Weights of a small GPT-style language model, trained from scratch on English Wikipedia.
Architecture: LayerNorm before each block, learned positions, biases, tied embeddings.
Each number is 500 + 40 x the weight over its row's rms, rounded and kept within 0 to 999. Layers, rows and columns count from 0. Numbers have three digits each. The size before them is the row's rms in percent of the matrix's.

# layer 2 MLP down (transposed), 2048x512, rms 0.041, rows 1040-1146, columns 192-255
099:470529495584445554446488500561426535574504513457553440522506472482439527494518550504528523507442490531499501500509549567518503520516494575525494569453466557442544424501524526537500484445459510
096:540505552521422523538511494452526482591475377508448547510483516527538381488468522582526464447523473459543470540461535464426499516466501548447526519548462487448514538563523559475490535541472545
096:461502517567539540506549520540491460429524574485440414498447543566558510512479481470423437505503510443417466551568475502536527483518491567481376485389485418536571508532430466540445480477579448
099:506497437460473500482552380548437425535513504456487487502531398506415477494532436493510545456435516479515551473501546527499543517524503494432469456496501536532466537471418491461438472508511513
102:561532595424498537496474472495541536560525465539483494504473506503515457469445478495453459526449502472552489577474536519451515478461530541533454470542475563515535497504563565496563411517511458
098:494513476527506503474443537504480594456496533572533458503524474536448431498555485456456512508470499468538566469555497425510523491507513527545523474509524458558446468494484495482504470516453480
104:505537516428556425521441484479507521537447564481540497401510530533494497443488518482487482511534580412517476530499580476456472457525485555500519499561467450438510479490477454480507536499430518
110:420507479559536514495514533574461475462449416512553559441422501540454586469529540528504464549522579548512523555553471550525532494486489533519528554491437432471581476482526464482550468478538547
101:387471472438482467530515512490499556507490460448469514590437498555615505468478472502529482484450557477494478457479434471523486475504468526488390478448499505519446436503536516464515515527485518
109:556520588499506474444511438591545470508532503584513458440483487481440543517459478484457457518457475484515466478508461542459550522470488537489520536557467441460554440405507515500490512496517504
109:525528450528552552412549425466559482467494532464459541567552516479454468586530482521479536490496444518467493500452477471461427510433530547485485430529501545526530412434530563579487521439490453
094:439526496517516480480491473498442565481462544463534555529492450481540518532533549494500507435448489487529443401469538501529577465515523519523539462408560455501516431618464492497466504492499421
104:485533488505515455491527454462485494498533524541621513485387440453483523543538469466490529501541474487479492506522525516510493509526482472565454464488491502469380526503517514480513489562483508
094:500529474518430612506505454483544472539536474489488419439528497485501482547510546462512505468546475502504467516485458549507515482529551508489527498494541460502492552511555494470486496470503515
095:582609525464547508554424526540527490463506522498520565448497513562534558597457492551586539529460517483526558517524553519520494458434588496494502504498452469479442458499532481471424503514551513
097:512512491440517524541412581496553425511568475489508446453446485553496487467542555483511520452489527506531518473486530522498481512468453449472481479397454551510568450498457463477497494423549493
097:458433455529483497480443453432466460526494558485501485482488459360491480492513545504499440480474531482435450456521435529541436472473520563588535484555529539459509553543500478513479511412513502
095:514512471561533539477478481491584474454496562525565483518513474480509498490482574559539534408526502563431469509495448471523458493462477491607571527505550502494494523517419493496535488483496540
106:526491547499463430426454498575534441545504469472575429496452538521432650494519492508625465506454523464513508513511469484581497557537543529476460472481516517543508433496480426465502573503481537
095:548501493499502437441480473478504519415505519518470563445495531583445501520527479486526555514458546517417498448550532474438534510418422535452406510559567472569456449555486466496537512502466504
102:468539491491504469446466502454491472489524463475454532497472521562526574487481471482592445577553477416431499501537498500521501533466482473471473498519411491501520427531479462455506485498456514
091:494478522475550497476481482495532476436508511577526459522523475552476524523517516482463513468461473485431477520479528603438488528442556553436517495490507518478469547487448506468528436561540506
101:509425473521400469494517551475482485468460504546545508571477538463498483491513497501514536487518502462503540501508423454500485531545554508494517503507533545475450487535468451438477480495480458
103:519495499543480520517498497585503474484431532496480485504490545445530470528480500513563470501510483524445481533463430465523503501488580474510503450525477469515516522530483473505487512564483502
099:512470493521518536486536558467452543500445510499422493508498514453528540519532495501456463487461562453509575514438495457561530483522410556502544489469498520437473567463491542479484453468517507
096:460506505517519519555479448589520528506443490504477516461536385534475487485564479502529510499506444484466509516479516498479475565490449520470529526497518489483493485484481501475491416509540541
109:415478481473489519429535465440545430512493433455534520525518569512483541529575494479544462508528516536521495427429560490514504494526519520505509534561511513425515486509505522499473546546493520
098:548454437461498475498513507513507454560539514557510587485488440443442452472454538528429472511470549425445415499511481520492531474533537502493520573487446492517496489454533479530517511500535482
101:513548480492507489571425552504532511515530506467541496572533533446491497502519421479501498528507528515465440469503552508555500522517587494503476563543457443506485485460525515449516437478461473
133:472578508510535485486517473547536537486533488563576488573502506502570476536422435517468527531511431491504491446538525486555523544491471443470469459520507458467488570526442489428453550482501470
096:532459499455460487461530455535559493504449481555480504518577472496509518516511507542462513482585580534528527475492537501467533435502486463467543520541483520462532576516546451470485585452497468
094:529491554498501504527524489560545536501435495507511541481562476512542504509493468550527527498545459490474518450495535530485479426435512492494466527485558541474448478474560538512563447533430485
098:541504580502416543532420500508529577502447441490587546485536556533452542544507497542483518482442498548454484575498563492533511479494598482566450479562506472575465426474462600519527465524495433
103:411559474506570408504574495478444527536557481556510482557553509547559448500547475448480536488433450516500552538421500524473477487449527491509487537474527485513447545567505452483538437558504475
100:482492542532477455499487507487586493465493524530449418525512481506448529524435521508424438485511579489544479513535481498487446532515471537492501477490545437474476505522552495464532462540458386
104:438491485554498477530509438537527610577531516518524464495498512499493502500561494477546449495423548460507472546544504504464408549505475456497525472541444570488509482447465504492565544486471570
097:537518440553587509506494427443486467506493484556479441455461488500549530511562462510466476534479489425537494519522560537532476461517473573440506515466556488476471487523495479497476533526468531
108:468505551565508547482457510490461466508494496548455513440532498494475478464468503467459535583436513549458510585580499492504504517498529460524553533538460477525477486437452507503487435546512380
110:580452510553502532439458474503567480518491443526514544465495455425480529451532432584528543446537561466465492498503511439488529487510524536441492424428523445428545464541532477541502518450527495
104:510568470532550436522471498541449490432446557533454539443452420539441451567478504476462493513485504524557499414524505480571535486525456494439460537513513504408500521486518463515446559515515535
103:551528504541527501490495505500532546579447425563470412512549445443497491492493403435514490513424485469468526465538517554504483566553431528483505501465491553455584496513525475481517459467484484
097:423422507496540552507537545507536453498560493468465476531495538476519511530573533479509516548497505468559465507476510387429547478568533477469579511443458489491509464462479499485521521510468524
094:508492481494569572546499440467501563480508518519414492488458526453465511541530573535485493580467469487489524567513534519472460518444524524514482490475544517536489405477549519441470560495531511
088:518494585510477529510545498492468552581517501545483452491512461520468458485548498519526457516496465405440516480560519494504443442524522489549583454477515577532496529596491505532524500474568515
099:493532512491490503478427509455483514529513479441499533485543508566598471571511482555505477499447569478508554523526513467468515486420512482480494413498557497526510482502502575517529513488533498
097:514502452445462509598484457487418402495530525522430504466526522483476471543427534515441517462442443455527490476469530565493487480480557526502505485505509488472542454460493508489513480456535433
100:510551489476566449499500540506481484484482511507494471535451487525545480508494491507497531445458498531457483470517554477530525496426516529510495450553506520536472496470501539508513499484517552
099:556521490539496505493464509395457564478540466534499539450476495510540538520508502545492501502501400537473486430437507432477439461515460492548515444500527493511471529515477546430434531544509517
110:505481513554485498504565481497588496494494548505480512507470520525432506616510450492461506550516535501445475527490514521558586523592532501548465501579477513486491506506490550536493497493526545
100:492496430474562514568564476468491515470524533510463557449491460514538541549540474507504434439514530542517518504532480507571519488487501465496490427527513508445416496542495510512512458462488535
103:479529509551506493535486500506453581529479541514503471542484467548549532518472551505525534457505483536530519480558489389435471492424496442605510515558519551540524546456499513478454491523538507
095:477535534521514499506490473430560504534556490479465571501485493484493470519446480499471439518547490499481469565518418490421507504503480523471556482480352513512513521545519504538435484501453590
103:455468471492482451489517442552479533551458455538412537534461519531554408442433529508532510497592455530553485488505545498447438464480522534566489480542470568467477487493514506479423489515459495
105:517495611418460514440433483511540469549482570503525541502536515495506529501533520480465568488537532543434524495462440580510540571555489539483542521535436519500442534490508522549543570528535592
104:460478495505552485534530531512524513557525456496438428416504533454449496501496533404489497519498516505478505493533464502484455511471477512523502523515497498517495454510498558520483447508492545
100:562540537512477489485549420463502566509484469528470475515463528490471618544480459448494490491445555461396472469486394447532499570499465527550571438504494465585503514535414505466466519438437537
093:558549519446522489493519482439487497494459499475513464436489588547518486456464567549550555520432534558529468414577530575517538491515515482510559446518534533484494471584501478530488531486534444
097:534588512487520539496486564547477569371460461510437552508484506461500470565533509492494470437591522446544539475520451437520461532475498547548523494435496473527441468541497452597503494511533465
099:576556534479518455458432545537479474564425489431530509542487483513501418549481518468504432432501470470467462460525482469578533501568477506496564492448491487525566484478496486509465484509534562
105:470506539530514538489481482490565505474543524519547455456487526487445473507505552491530537446437420442503511484505529510511428531523541479504539476563485524437526469484486491443455433566511530
105:459501499496481497510476545473535554436535464565536454501480530531534498500574523537501523459470457448455408595539500483449531475538555503494469472545521530538534543570549580480551554536500554
101:471476464446485452475539511473540558532455504502594438532579456522464496486510538528397493493494590442486494481556509508472470560491506551562547567493529496522423496560480536505528447526461422
101:487495496497431500499477471472534490468537599491549476464517540422477481505447568426525562520476478491489486510447501513458511479543460445479498440518515512568483446456470539503492488492468523
089:473513445589480441483490485481576558529512468548615506532529497433492486468531445501505506513571511562517460406485472496525551489556477446499522502530623475510504576533472497517547459533579482
104:440505512481527528387456506493538438545497457513462511524425518529541461485479527517492468529562501463501498464542550403440499510550484502498538484500495424444508516510471541542449552555506455
097:502478452586485461546611497478464485490490516470532514450503462520597454470559443526482514523530527570460484510494464490468559526563442532491521498496538506559523470448566528479534467446481508
101:483531486381501511449511516486496490512424491508517508550459517497480489461494443465508571488443487407523502549552442526452527558531550472468414533540418479578539569497497596533485525534467468
089:435465511524398514491432448498457479477528456543603516476529470474534510523423576493542525474423464469487568574570506517612541430516519499454474507573550550509506501530588528479493526495424483
107:476500491417473472588454519519469490528515486505553548465498453507488434525504569511503558489476507490471519598491497502527459497479516485479503414481526454554507483538444465522515509565501578
093:486458540571504487433516515426436507474519526549508446475482494502499455533541559517515527545548459514422506576539488427482449485480544422473476573504542431443445526474519546547523540562479448
100:523460440524518538489528497568503506489504562569471483498497519540502481528572527533501543510536468540530499515467497511456486519525520489456472570474462491450518446466543508489482502535453489
090:502537539566499460514440475557478471510566507468524439531494525568488495422484528509536499470565454500440525438532515481508522403500475480532528444555503493500536533518492570476516534473457484
098:493509538503374464466544524544512472495457431531497475559455506572500519461481493446517575474459543451494520464486545519541488527463466465509511560473601498470435474595529592467506520535413533
096:536502475509510526553526475450471528489497523489506468505460464479530452434497469512531494479481513508456451496472500505528482493542535419424500491445439504502471527422451515568426435508489448
101:470497432507450505478495550567467526492613503479515449515473456523499462466416462516470497487437492429572486557549464517497490490487486519523553470498432429512478507433497470453438560480539467
103:559502461513560432539591478517482550559527498462576558544487410504552538468456475544477515509418466494522531464488515439499437503482488529471467520479479509518525563528515496480460455508519522
096:596499515544489507495505514464476456455530529522496443494533560456572524502479547502493578465563493504454516476480518492579514375471489504442478531436518453436507497448476466448523391530510536
094:503503498453500489479567529478552448468510465473507442508483512525577444536553487449504414573470542559519481520491536527516558442528472443468490515453507512492486534503495458527508505475571452
103:528507511452459463481476403447559493527543513535462419497552516556452422467519478525521436520503518502529466600546472541521533488546522474460454543513546549493494584510543549521453477469528503
104:460470443491545460469426501517499502524512497557508505498518488445449431538440536491468481513447543541498561570492490502559499524455510458483512540523474475450482512501501471454483524589509456
105:505545470465534460471478511486503458471569524509523523537518477561459474504495459489519457574510473533493517556428580574445523455513569486560533457434517441519473418476559495478434537493492530
105:496523578483470495514488490519520487471520455556477583514483518477468475516472538524513445390508456532519478530492465472475482668506559559525517533530478503585501496499448511555484508545530500
091:420520460510533472488489537458439421448509515448514417454522531481450488542526507432491489413550433517472567503537509518509472520534488468507495422488473477562501471461456510455566466445491486
094:499550512543430446533542422577553498448484535500507555539519500535544510497487463496471505540579569537439511488491484532522511429475590546497444513502489435569537567417492476527503611571408544
099:533451502459570450495497617512458516472466516499429534461553551457481583539429577468496463432506463478566510478458466470546521513531551487543516532481495551374465504520501482582596521501460541
098:489528482449538466527453521454585487505510519416590568519507539538571546541499515424609504469525550509444485477459552422520491502507539479518479510496510535457451493486527493432509543467481486
095:533511476508470513468511444541500497433485481548520470490531452515510497617499512546446534482493462445480522493547512534520533440447483464444475502449529472500531508597520566565602476462531442
098:460496489516539569555560485513464544535530525588450423537531481505466526532530500509474459499541503500497536463564522446505498449468536463483518562469525485550491473460487429447521529429493560
099:468451526463440495417401510495541533509423503473525500536471419481522513586517432560464519500525493464466455459494531460463544491438488544468542454521537473489535463430511491527531531486511495
099:490414495493548437486490478450491522501460507425517574466447517451473471466460523407492531486479490508423578528466564550553523471426531510476497429495447493501499556479455528493497497525529521
100:518555529493471488492564529505499489458541508541536518475529483477536429485510487423495526483389496528543482499575527497473512531526555551522543467523482449514484515457500522490519477466503494
098:446509441549534407518479513470589473523517435489522512404513492500456507512495496443514461556525495517564567537468429478518547548394518461585481486583490461561512509518479539530458439535514485
097:578444529493447558473540560517554537497549553530581440480510569481467465553512534482464479449484466432477504429437447562486487461494430544526382557529476524535507463442535526510498513543489535
098:486434427464479524483487402520455491573554435549512463484499502510486522505504498467506494512420517583521502503568477494506457528525466527552537495597495523489448513489515529472467546462590515
103:526499491568498464454438477506451485535462488480459460504525492569446523556561463582555499492487525488508535490519508490525501498482435495489485533440497514518502533567537462460475493488501535
106:529481513535490529489418524513585490462533469446478475554494484462556487551495536527493448530489453453428537464488524477537458477479411548598479531531485479444501544445456513408500537524494479
098:562535586496573530494564484487455508537439473536473508482518467545481425498500517456441536561435585452544494472498530533519502454480509522522530463501447513511515449584475443503522456532541560
088:440482514482525466530549387491416471443486457468513484545572476519495460536425492507468491502572473519523510523509453513504423480481555577501542488521523548478483425460521449452468479549561505
111:498530515467435541469470432500500454518464474475479535462519463466515539440490514519530527491636556484526543444560551533462538550483457474556540586524531428418513550544533505549545452498572506
099:537512506558591470504443517506449524446513556494472530596461464588536429494514485546462467554503448509513429526519460541505529496513630462462457437455503463480465519522475548558483577584464483
094:459523487531424530557450438559538528484477537516545520463512567456493510559416481560479459445579389531541498464504426518503481428470504478440438518517495562530561551505529510519531536541503426
099:541481513493470510527527495533527528507424453499473497515487564575498518482463542454495494572575565515475546517555505471484434463503517472497559489531533472548462419476456481546417484485550514
104:524532468570538476492469508500476535536538467480492559509545514450456576415502480500559468461511475481436514428493525461534500482512509444535443473444525436533552566506462490488447464501520619
100:465484517532490486588528473471517513501491500507527505454538517511563411436485506589521556447499523466524446497499494509543520541440452579512491497443446463474569531482508488527465522489437509
099:458500514541483445504620535514460522479521469491472483516425495545476488394583448514497466551533572507529507510544421525482476427618531508477437481563454483495520542516505544511436466491552465
094:536527487417395564492508488514510439458490534492492540517460509504453523510482422545507584545407517515460545512504536468507461539512568511529484451558562465565505494481481452505373484583582499
100:471491507473478536515479493508522557579477473523534533504490480517508439450526426472534546417533483440408544516496539481421473519498562483500399502549425401505554484437464482518477526570491538
# layer 2 MLP up, 2048x512, rms 0.041, rows 1041-1147, columns 192-255
100:499500494502477440531525561513552441504491494502567541483534512499452486479483545507502497504543497504503562527520475487491550473497441562466527534457414512584483515538444483505535486545449453
093:508552435444473459481478442613504513550562445403523428535504524517459543506488566501523560534520470447546500459470480516462559530478468491457534510482546533563453544505547532434498494513488534
094:483531527489522476461569537468485524483445487580534566545444445553574459549516534540520497527526460528578507456509365529469500379527518506531499536475530468546494444509510504508466535442579524
101:420419451478524567530447533539484529480511495499481415564469520454514487517450446467532537472549520499483492505570466464409517538523537487494543529529530487515552616478496560452504534561537562
090:601492539532441511534465578503512562634532515421488555476508516504512403475503515517455530504528551475465490508503464530479464501467462477532475467518468447448539513507548507583519508527525509
103:473469506440512504506544525495527569526506492530536507479469557510532494454470487570532406462450561513490487474433548388511472531486409498501533445492466531480520445559497529497499487431514410
104:501473545487526500487505495537576512528442453541539502552544375509556552514488526472477529607506508471488548475501513490450506523533458519489516542530483462447483469545499546586515509509499500
088:520540483473603538445520566444489430478498524479531545460485588543531440490497477604493444519492440475432489505494487470523519511605498530486485488538495490553537555512538541486487486514547447
114:545466530514516476442527507461526449527434522511528511487486479485440519438468418495565580538527505516531501513466525560487460577475559434444460479531444468493589546524494511441501470534558532
114:464499442491550513475489500516549472513482506460497547531596497537546492487500446503473544485501453553421495505510439452537543479520418482457521564472517405454468509514468526618442487486574521
093:555458591473516458514553540502549452508515560535461516478541530524481555414513500453442480480583471580578537455493535451437550435583452484458476567546512500450452559543485463495477466539521534
102:503577542465497492491572466455575517507510516497489472509479465497528449537500427389531420551519553456515440479492505494576528424486442446589522472500534496515470495541478461501490462461551439
086:479463533504543497518546482460523456509454451453480518503479604505479473450485520461487497571483520483512558416501592514460562501505526471548484448544505499508509540539518552456466469525516490
090:540515462454437525497482521541496482490448483469478480494495567487509496482480490512442482561456466471443516496539404430580531455496528494587483472539504494514523457515524501470517411418453539
094:492527502533465463444521512454504467577474475552435494472466497496467458443513524448566512512537468430534467497491547547481455516495532577495559511476519509490443534447486519524495503458575491
091:556485522451496489498501550544508488494469584492483496458469497586524507505582521491566491476476442522459543485486499496574468555501515552501507516518469513533502460533511509548484523503434512
107:523483518475470567504508469543510475489511466491499526495500508373501490503522476459482479526513496566523496503514493489469487512510568585456434515488542510559490532428500458470585522465514406
100:500527523590469496547523579440534531508530518463485475492481416493582477509508470489558539466493448564522538559464474505521521437559536499453498505473476449564482437523490567405452455451522493
097:467515552456536563582442565484472503547532483468486512584473539492495485532425505510458511479504519488578483565514497532493478479519497491574456452476508551482472481435501541577489578490483500
089:526426489591482522503558494512532528542512440537515509504452521486511468425501466436550510479588463490494478484528438394561438591555559457499526475485448528522496495481479567449444516545485523
091:512550522544498498470465516570497467507543523478534497572456476413575461508449465469471476501499572517510475474518473476469478457500534474494569437481478565576548562509533506503524545384492513
101:575582492482464565552439493573481510529547498545538490508427484527509520411506538537486492398487500454535523534535480475454517487501478495526508389500477434458470468556458503548416506478504442
097:575509406549526499573500525480439446459494500471518552490504467417501498491539512516494520527506464502512526505468525494467481575523413574532601538466570461465449544486437498478497464501487457
094:535467432463465581439500470471446484446563475507501526475580497480466529532521501475532558540516492467472538522491512512485437548479498539495531474566439495467462480492583517540430469598514446
105:545487541522419481447534476463530520500532546527555509544461504475466549493548510485543469484494500529563511443474528451446498499493528477538421489505554545447442547515510503501506521521505545
110:477491428466496486482478491494556470496529510507525538514528559498543583605431462523447520492476496481493476450497483592515531505477445572566490516510537501508521467504441559471549442433520535
093:451499483510449498509506498525548564532523495464514514523518483498528501526513530583529451553551449527499484508467513475508477510543546531548507481523497504452524506513531501413470453519412480
086:422491497497533492516418509511568513599529554551433483540523539428511519512512445458484501519462418476545554449480514467528529530556458522513544585485511454499496495490462539510564498461467477
122:523484562514497538551506534513548484506571509497469524454553475494461499440497536440471530486527540509478523474521510499440525462539553471548584569464535545528489460487496542500427427466542514
100:495466446618511499569461527541460553497536513449555423494540538481433551502484554480456553511490456524444516554495452482497538485557417540463544508525543529482450484564498423495470447545520489
096:523521462510476462413439539503526554516572517535461498472475547511559532571512477480481434515505536503523554474490528469468452538523616491505510487522548460538554503465563429519434493530497473
098:422511549355547509429490565481537508513481494477491490510503480498447492501496471564519530460488488460540436486448531461503499495466508493482487529445522484567454532497498526437487498501528470
086:515520529533574501530508529553527537514486459567513460540454471452452525525492461452504515525482576509523531522490515569499570499496514501411503425491475533511482415536478534430496461508459513
103:468518436542486484490477451422387497534492465501494553462513512470485503459544497462481538505504532494452524541536498478417428524518482505459496504487478527483495525475503510472502480489476469
103:476490565476444486431537473491443509507479460517462554458476481475591472473520531493526522577504503475518473517427470556478533520510511488548522560551515575477480492509496517489490503485464558
107:486473482476463516497567528508547597500592504476406481505510520507488514525512549468530513474532522527477566526513491439445514573488539434573472543502497471592509547510585449500478490423571511
110:481532506505473559561429483497509469509550433467550463489535441469502552487518496476519466471504467488487501469509557497455460475591463474508589560433439540471497498485524470545441439486509462
107:504500505465561534521499450515527509497510420534511502472386564548572521500512516522513536522551520506462484494473468472525506523468424449432506568471576497492538526526537559491531499493516475
099:492516517519464552511493559477491508524501489504580533454493446406540477418549531493477455541494461487526494457517454491533478481537451525562491434520411482439521504554549537495443486543521561
099:502491522463497455549458539511496476558515450517470496474502508465506556495468445494527450533515510446578370541533490464447555481481444536516461485539456587509459548474512463578438468514500500
104:547522429534505473540527485527467437530355427601484560494548447489490521478422487535562542479525483530457525479586496494474485532503502531560487487525452490492496471503445467493506476463498491
093:491466492485464447505557492494497422506569572514509486537498487563573444482499451486447497418506565480465449477477478493553487487493470489493564535481496566520507550544497388534523413482474493
101:434520390528505472542539519478501480528518475403464553532428523532485575538486509389574525543537557574512506535456513518419553503497498497495434477509515458439527380484562445486528481407539468
085:543522540512476462490509488490485484487490485483497476468507539482464541336415538501491504532470495463477375512469503471499493506534459525494477518430447531530506472492502493521466457528548459
095:537461498459537490428551533404573611507545474506449463509523479571520472442529512530522464500522625552455531533502448474553459571531449497504493512488537454461420567497468478468507502522471503
101:481520478531483576446515469456510529568528540557488495581550461511529430508506453480577485467458501471474462504525520519516518534565495493479565565521513541431513492582476544519502450480484537
095:502548500487518482465519562512489526445533493460511522455528519491508536503593506489521487510535439479511538508592489468495515483535482521525491503439512481476456446556498548503501487550590554
106:454532459476421538520496550492501540486477505494477496508503509488503453537565493515475518513438502521560450449626483582466518615555511556442503533503484413508563534478477509533578509521470547
096:556499525508489437464540474511496552533497524422483529461542487531481470526450550503450495494528494474483511489569551488461537452596487423487476524513496537483578502453488552481547501499509468
099:522501425495529476425451499448538457507431502539442509488501455547469471477418501496459518577476530498522418492481476513521591548482510547438528467503528503538491543543523497490556468458503533
101:528482501517441485530564491466438454493535455549494519614499522455466480435456433461506513531532547491443478435528487525485507496433479509520369561549538450547556509498537543525568454463533509
099:503521482505564467530543485550521472549511483518500505442486521560508491473496429359523547503499503496467555589530472509506478502508487524460519518512454529599493434458496499455419507476482515
100:524501464462472467473537529515565496454494516543489465476501560468528463447493427455494556520464557562556440402463511541536469492582554466583466527450524566566509482505494491499512547548478485
095:492472513503504467425526529475440506522639514517521535574458511534499482429478449513483523527528569436435429522483459546538492485510452536558453560470530510422509442521505532543435494498468523
100:404568480476517475481514487482498584592557496517494520514511510532507547509510562487546483512548590516543510472497415443514462471548500465508482514512408460488461525509462550460425506512477478
094:482449542474481423557528448505493442529477509517495452471611496478475528522614471449496492513550463498520624490507482579562480553532449536467446512532511448505541468487494476476525452458548548
095:501455473493448484549524445545495529536490467466577420536534560503548491524506493521541534555461454499494573522414498523444538451532512442462492535538568524443518468518478557406497494457467541
092:491452514598504481563461518490481484438497473534459437509533464498520455517500538471539490579497531456479526487509434453532406429469500426506422452490512476537505479507524457466455518542562462
111:488503484474582464462500516612465569478495421461506514480474502517498509513472470527514449539517476483505504483444510432471552434487587525538553462497506443520473546543509450500494534447522549
100:487483438555579531506522447499494523477466445457457453454494558568542449550540518478475440528550501459532490509517550449500503485546449479477461514506556468517499531489546551472518456493537533
094:509549552517543475522463509532553514534414479507633489525466464535517442492542505514575524522550515518465529510491502519524519518504483503486481538552512468482517512551567464466512498438503511
100:503420432499591580522528490503552551474491500479434504536459478484510491491481475517478520447467510430432503542471487497468542541475512483513511561558514562501557544560458544513490436546512496
088:530535531484510489487511517507459574485485552415491517469424451484511531513486436451416603454484480480577497488471509517477496470498470513471499450533478508454492469508467476406507513510598486
125:599536523502533548498524543459484462507482499456511510481528475546526532567456471401563494463465502385536474513546505491451505538583502531504517436434437496489489504528561547510439508515482502
090:540497513560464569425451521484543523544505463579478494456562575473561579546476520454488409504560479474520450511432408523369540511568503504435487535482485610459534499505509441572433542476451479
086:508515515491471511476536541480484518508529561451518501504482511453538512540517524544475481484470480533533539520544583545460487511507476486528396476594443470523548476536463505485513442512476505
100:524549518493584493505497545502500571520518568432456507519455538522391496526596495502472494522502557475527389466507503500482500507501502474487481503442489487529425509492504493539465452510565448
106:531514488498567541505448489550437426548501481509492423535557562552513549528470518480513464510552503528550483461519479566488541533499455447486539498472456472425548497489488531512492529518513471
097:471507502476425510550445455446590573519527507422522576568523491378549555533456432475514438480474570529500503456476508554467536573457474523540428431475542537481590469471519536454490512456499500
101:539539527521518492487512459496506531471461409504496481522565518462491499499546460538464435454416531439444486494530469477505446457501559544510478453576523603534520548469490505548513513476481523
093:482403505467475468443506497429509499433491449602462488443499469427488511536496455453518523560479535482596463517516466535542508544503502491498441526403498512482484542492494506530488468523500547
093:544386456532497608489417478451533493472501515488524478487547438511509505559481514527504467525442503512410494488472551489475452511423526528529509422506452483512478496458468585554421440559493509
096:551514475482546518596452532483443471466517563503461523495503486462508451573500519525492590524530463450501527477522475457463498433463519447537476536478528494420477481490515521463505433547483550
092:529541392461439493505496506551537480528530503461448510505491496493508524516473537438529529578560465483567523439545485516480491510536504502479443469554567413510547444521518530469531540508538416
102:432525502488510485458460417601505489508481538526408507511452499497511470483489494493512525491509560483531473504513571600503459525495586481461525399543536490475499437554543554461505487473462490
089:528526509449476554498521478437536527453544524512507491488532421577508480471487458482526448489500543510501528500533546456388527561503422472534489587481537478498518498551540457566509468526503388
105:519553497514527544531519498499479459459401485491516585529451523496510458505490535537394438494488464452463491485487516408574509467507505553506451515538428577507517553536513531452476461473510533
097:517474542467414455588493565456487528438470456552526509475497516457597478449479578505486552515469482487440557433471450540437455499518481539482528497458535478540496487530469513446525491502478533
112:481539441520441512473517453428505456522413445516508580501515493538452471534504496486563543563507531484521502501548522424575367487540513467429499549520454491572511459596571458457521537434452480
104:518492482547508441556489457517411516552439471561462467514479489452493566423518525498472566582580533497466505484491417471563475536471502590554547514547515480482497523501390483442564517415452486
107:526516499473514541529477498496544541517476428403516538505546424468488520552447486476543532523536559516452492424530456429529510479447457553492495455500512452495527484512563520497522437514485573
088:524498544466466559530462513485500484528478528613489608531399479491502445503532531479533541567573472495494433467524512526414484514479512480553451442506523534491441492493536460474457476449462542
096:505526570562560525459548568473493448428525485513479454410469531497440516484504410480518510505510518494576473510500438462464457487517528513410472476445554520521542439489459512553465487480591541
097:494453479460509458477484550496500512516477497497494454460532527511548439498461574532489506562470506513449616511511470514516473511479461555528515556542496479552496440536438617510453523497533506
088:508541535482544527516491558507494506556483522546473482511513485546473535482489529564481468398497482565494535591541487575552541523482513446483452562486550552518492474521579425480500560525467457
104:462419510514460527520532512506499441507507494463482419473546446529517450442541445475503419517489485471516512450411528409467490529518474531555486518489479498449477488433547517523499488598514508
099:560465534518538411400521578570477506510468542515470500519480469466579564505515534469521536505428465439439485496444475425449410427450509440401487485494465497475522542552519494474528519425551497
094:484473462439547563529554536548499464527487504449520514469436501557525460432488527546495528519467544452478504454486523495478483522436580486500564528445539554570494471477514560510429473501549460
089:516485421495557554607484467493386495556472473524504522506536501494422485463494528498540458515515460466558494502592438491470480515511544507504542524457519506498460443502526423492504518507500511
097:490506428554497498554506499527529548453500470449447558496484503495445527517501570559414491443506520576596473517488522427532517567500461476498571569520464492510519521489489469472443500488525546
093:528478483501522534477468517522535530479556478467448469470440460506465572484491423530482486507533432466483466532505520472555516512537545536538552506493555562498469532448467509558464541512537481
090:443505486486517530560538495488537512512601468488451543492544479454431488468495500478499507517465573542556545567479512502446504546504495431429506494466567475507462551549487518462515480567449524
095:514495491536523522466499556530465611490446554539474548537479499491444529468428538495503491522497520482524545505503543521449438504434480494460474567477507468428544467545444510484481405506543558
096:567572572480462480537515471460491569414489420467449523508495518558519383513530493478526492527526505482516518525525527506452542503538624516490466515533501486462484468452481558467562466519462507
114:539504491553479523439532530537468452430509533469557440491494566489428459550506528540502527475493441546546483458526547540540565504531510504481509514459539483460510515537454536429481501481539600
092:448531403503543570515553502617461532509512491457495534462529497509492536461515585554559551472446547515554500408485481425511537508485547496482409500496544460509564480536547534503488540500555508
094:479504461497483474471483546512534489533553497514531549475462538517423503476515533449521522501488458473541471460466495508470575519494457455446497507481530435446515499549452513518496485450513536
105:529560492555492442473526575425490528481467529473469494498553469402419465523558587487522561536530480540492527479568528504469465502454537482564508519503575486519481435491540526429505488475489473
103:487502497515501528503458448498498567445471577452478511501431468460512579536460516573524452489470585497410518529454474521470461504387500492466511484510554514544515519493465482498597517495505479
096:458511559503481500566487531485545464540475458431488551470412488588518536521509474546459566485499563493531529621490417499449507500483584545509506571488530501476510502454542455491463485435540512
091:474554512471591522552552543483468532519476491477488498477392472538467542499456451488489499530513466475430536529503447438408480457478511526505505477603487550483508482486401493516528492479528504
088:544492562414506526461461470565494413489452504555472568513420415479406520456536529495458519472484431455459430508521441536550461493482532556478418537517510503511535494501454438480462542447579498
091:482529480520461536528532514465537441486468487489477551538551566490500479469465472505480465530544426485506516512595436481510519474530501548475470467465568475483532519447461476489511463548521445
098:499482463519544588492509464461532599549488515474502548456478515432514499638556501457477431405518523482461462602491505409502464589464473594501487451503511512501528466474508502462549530483523520
093:438488528531498526557481542497450542536552495569512518448469517529513447543537569515495466490496468490517510528492444524503495509495461520444494551485460527517571450453549541564539477464462446
109:458543491441506460487543483482576519499550570443473514519472525462494537499486445496480459443508518514579490552550531523541459526519570513451450522467495510486518494530555453535487488521514522
103:440511429529523473503428544535480472512542481554519575505554442460518445513532368502488497525462504525525487490457499517475506472502532423494512492491540459528468481504474466479417525547542524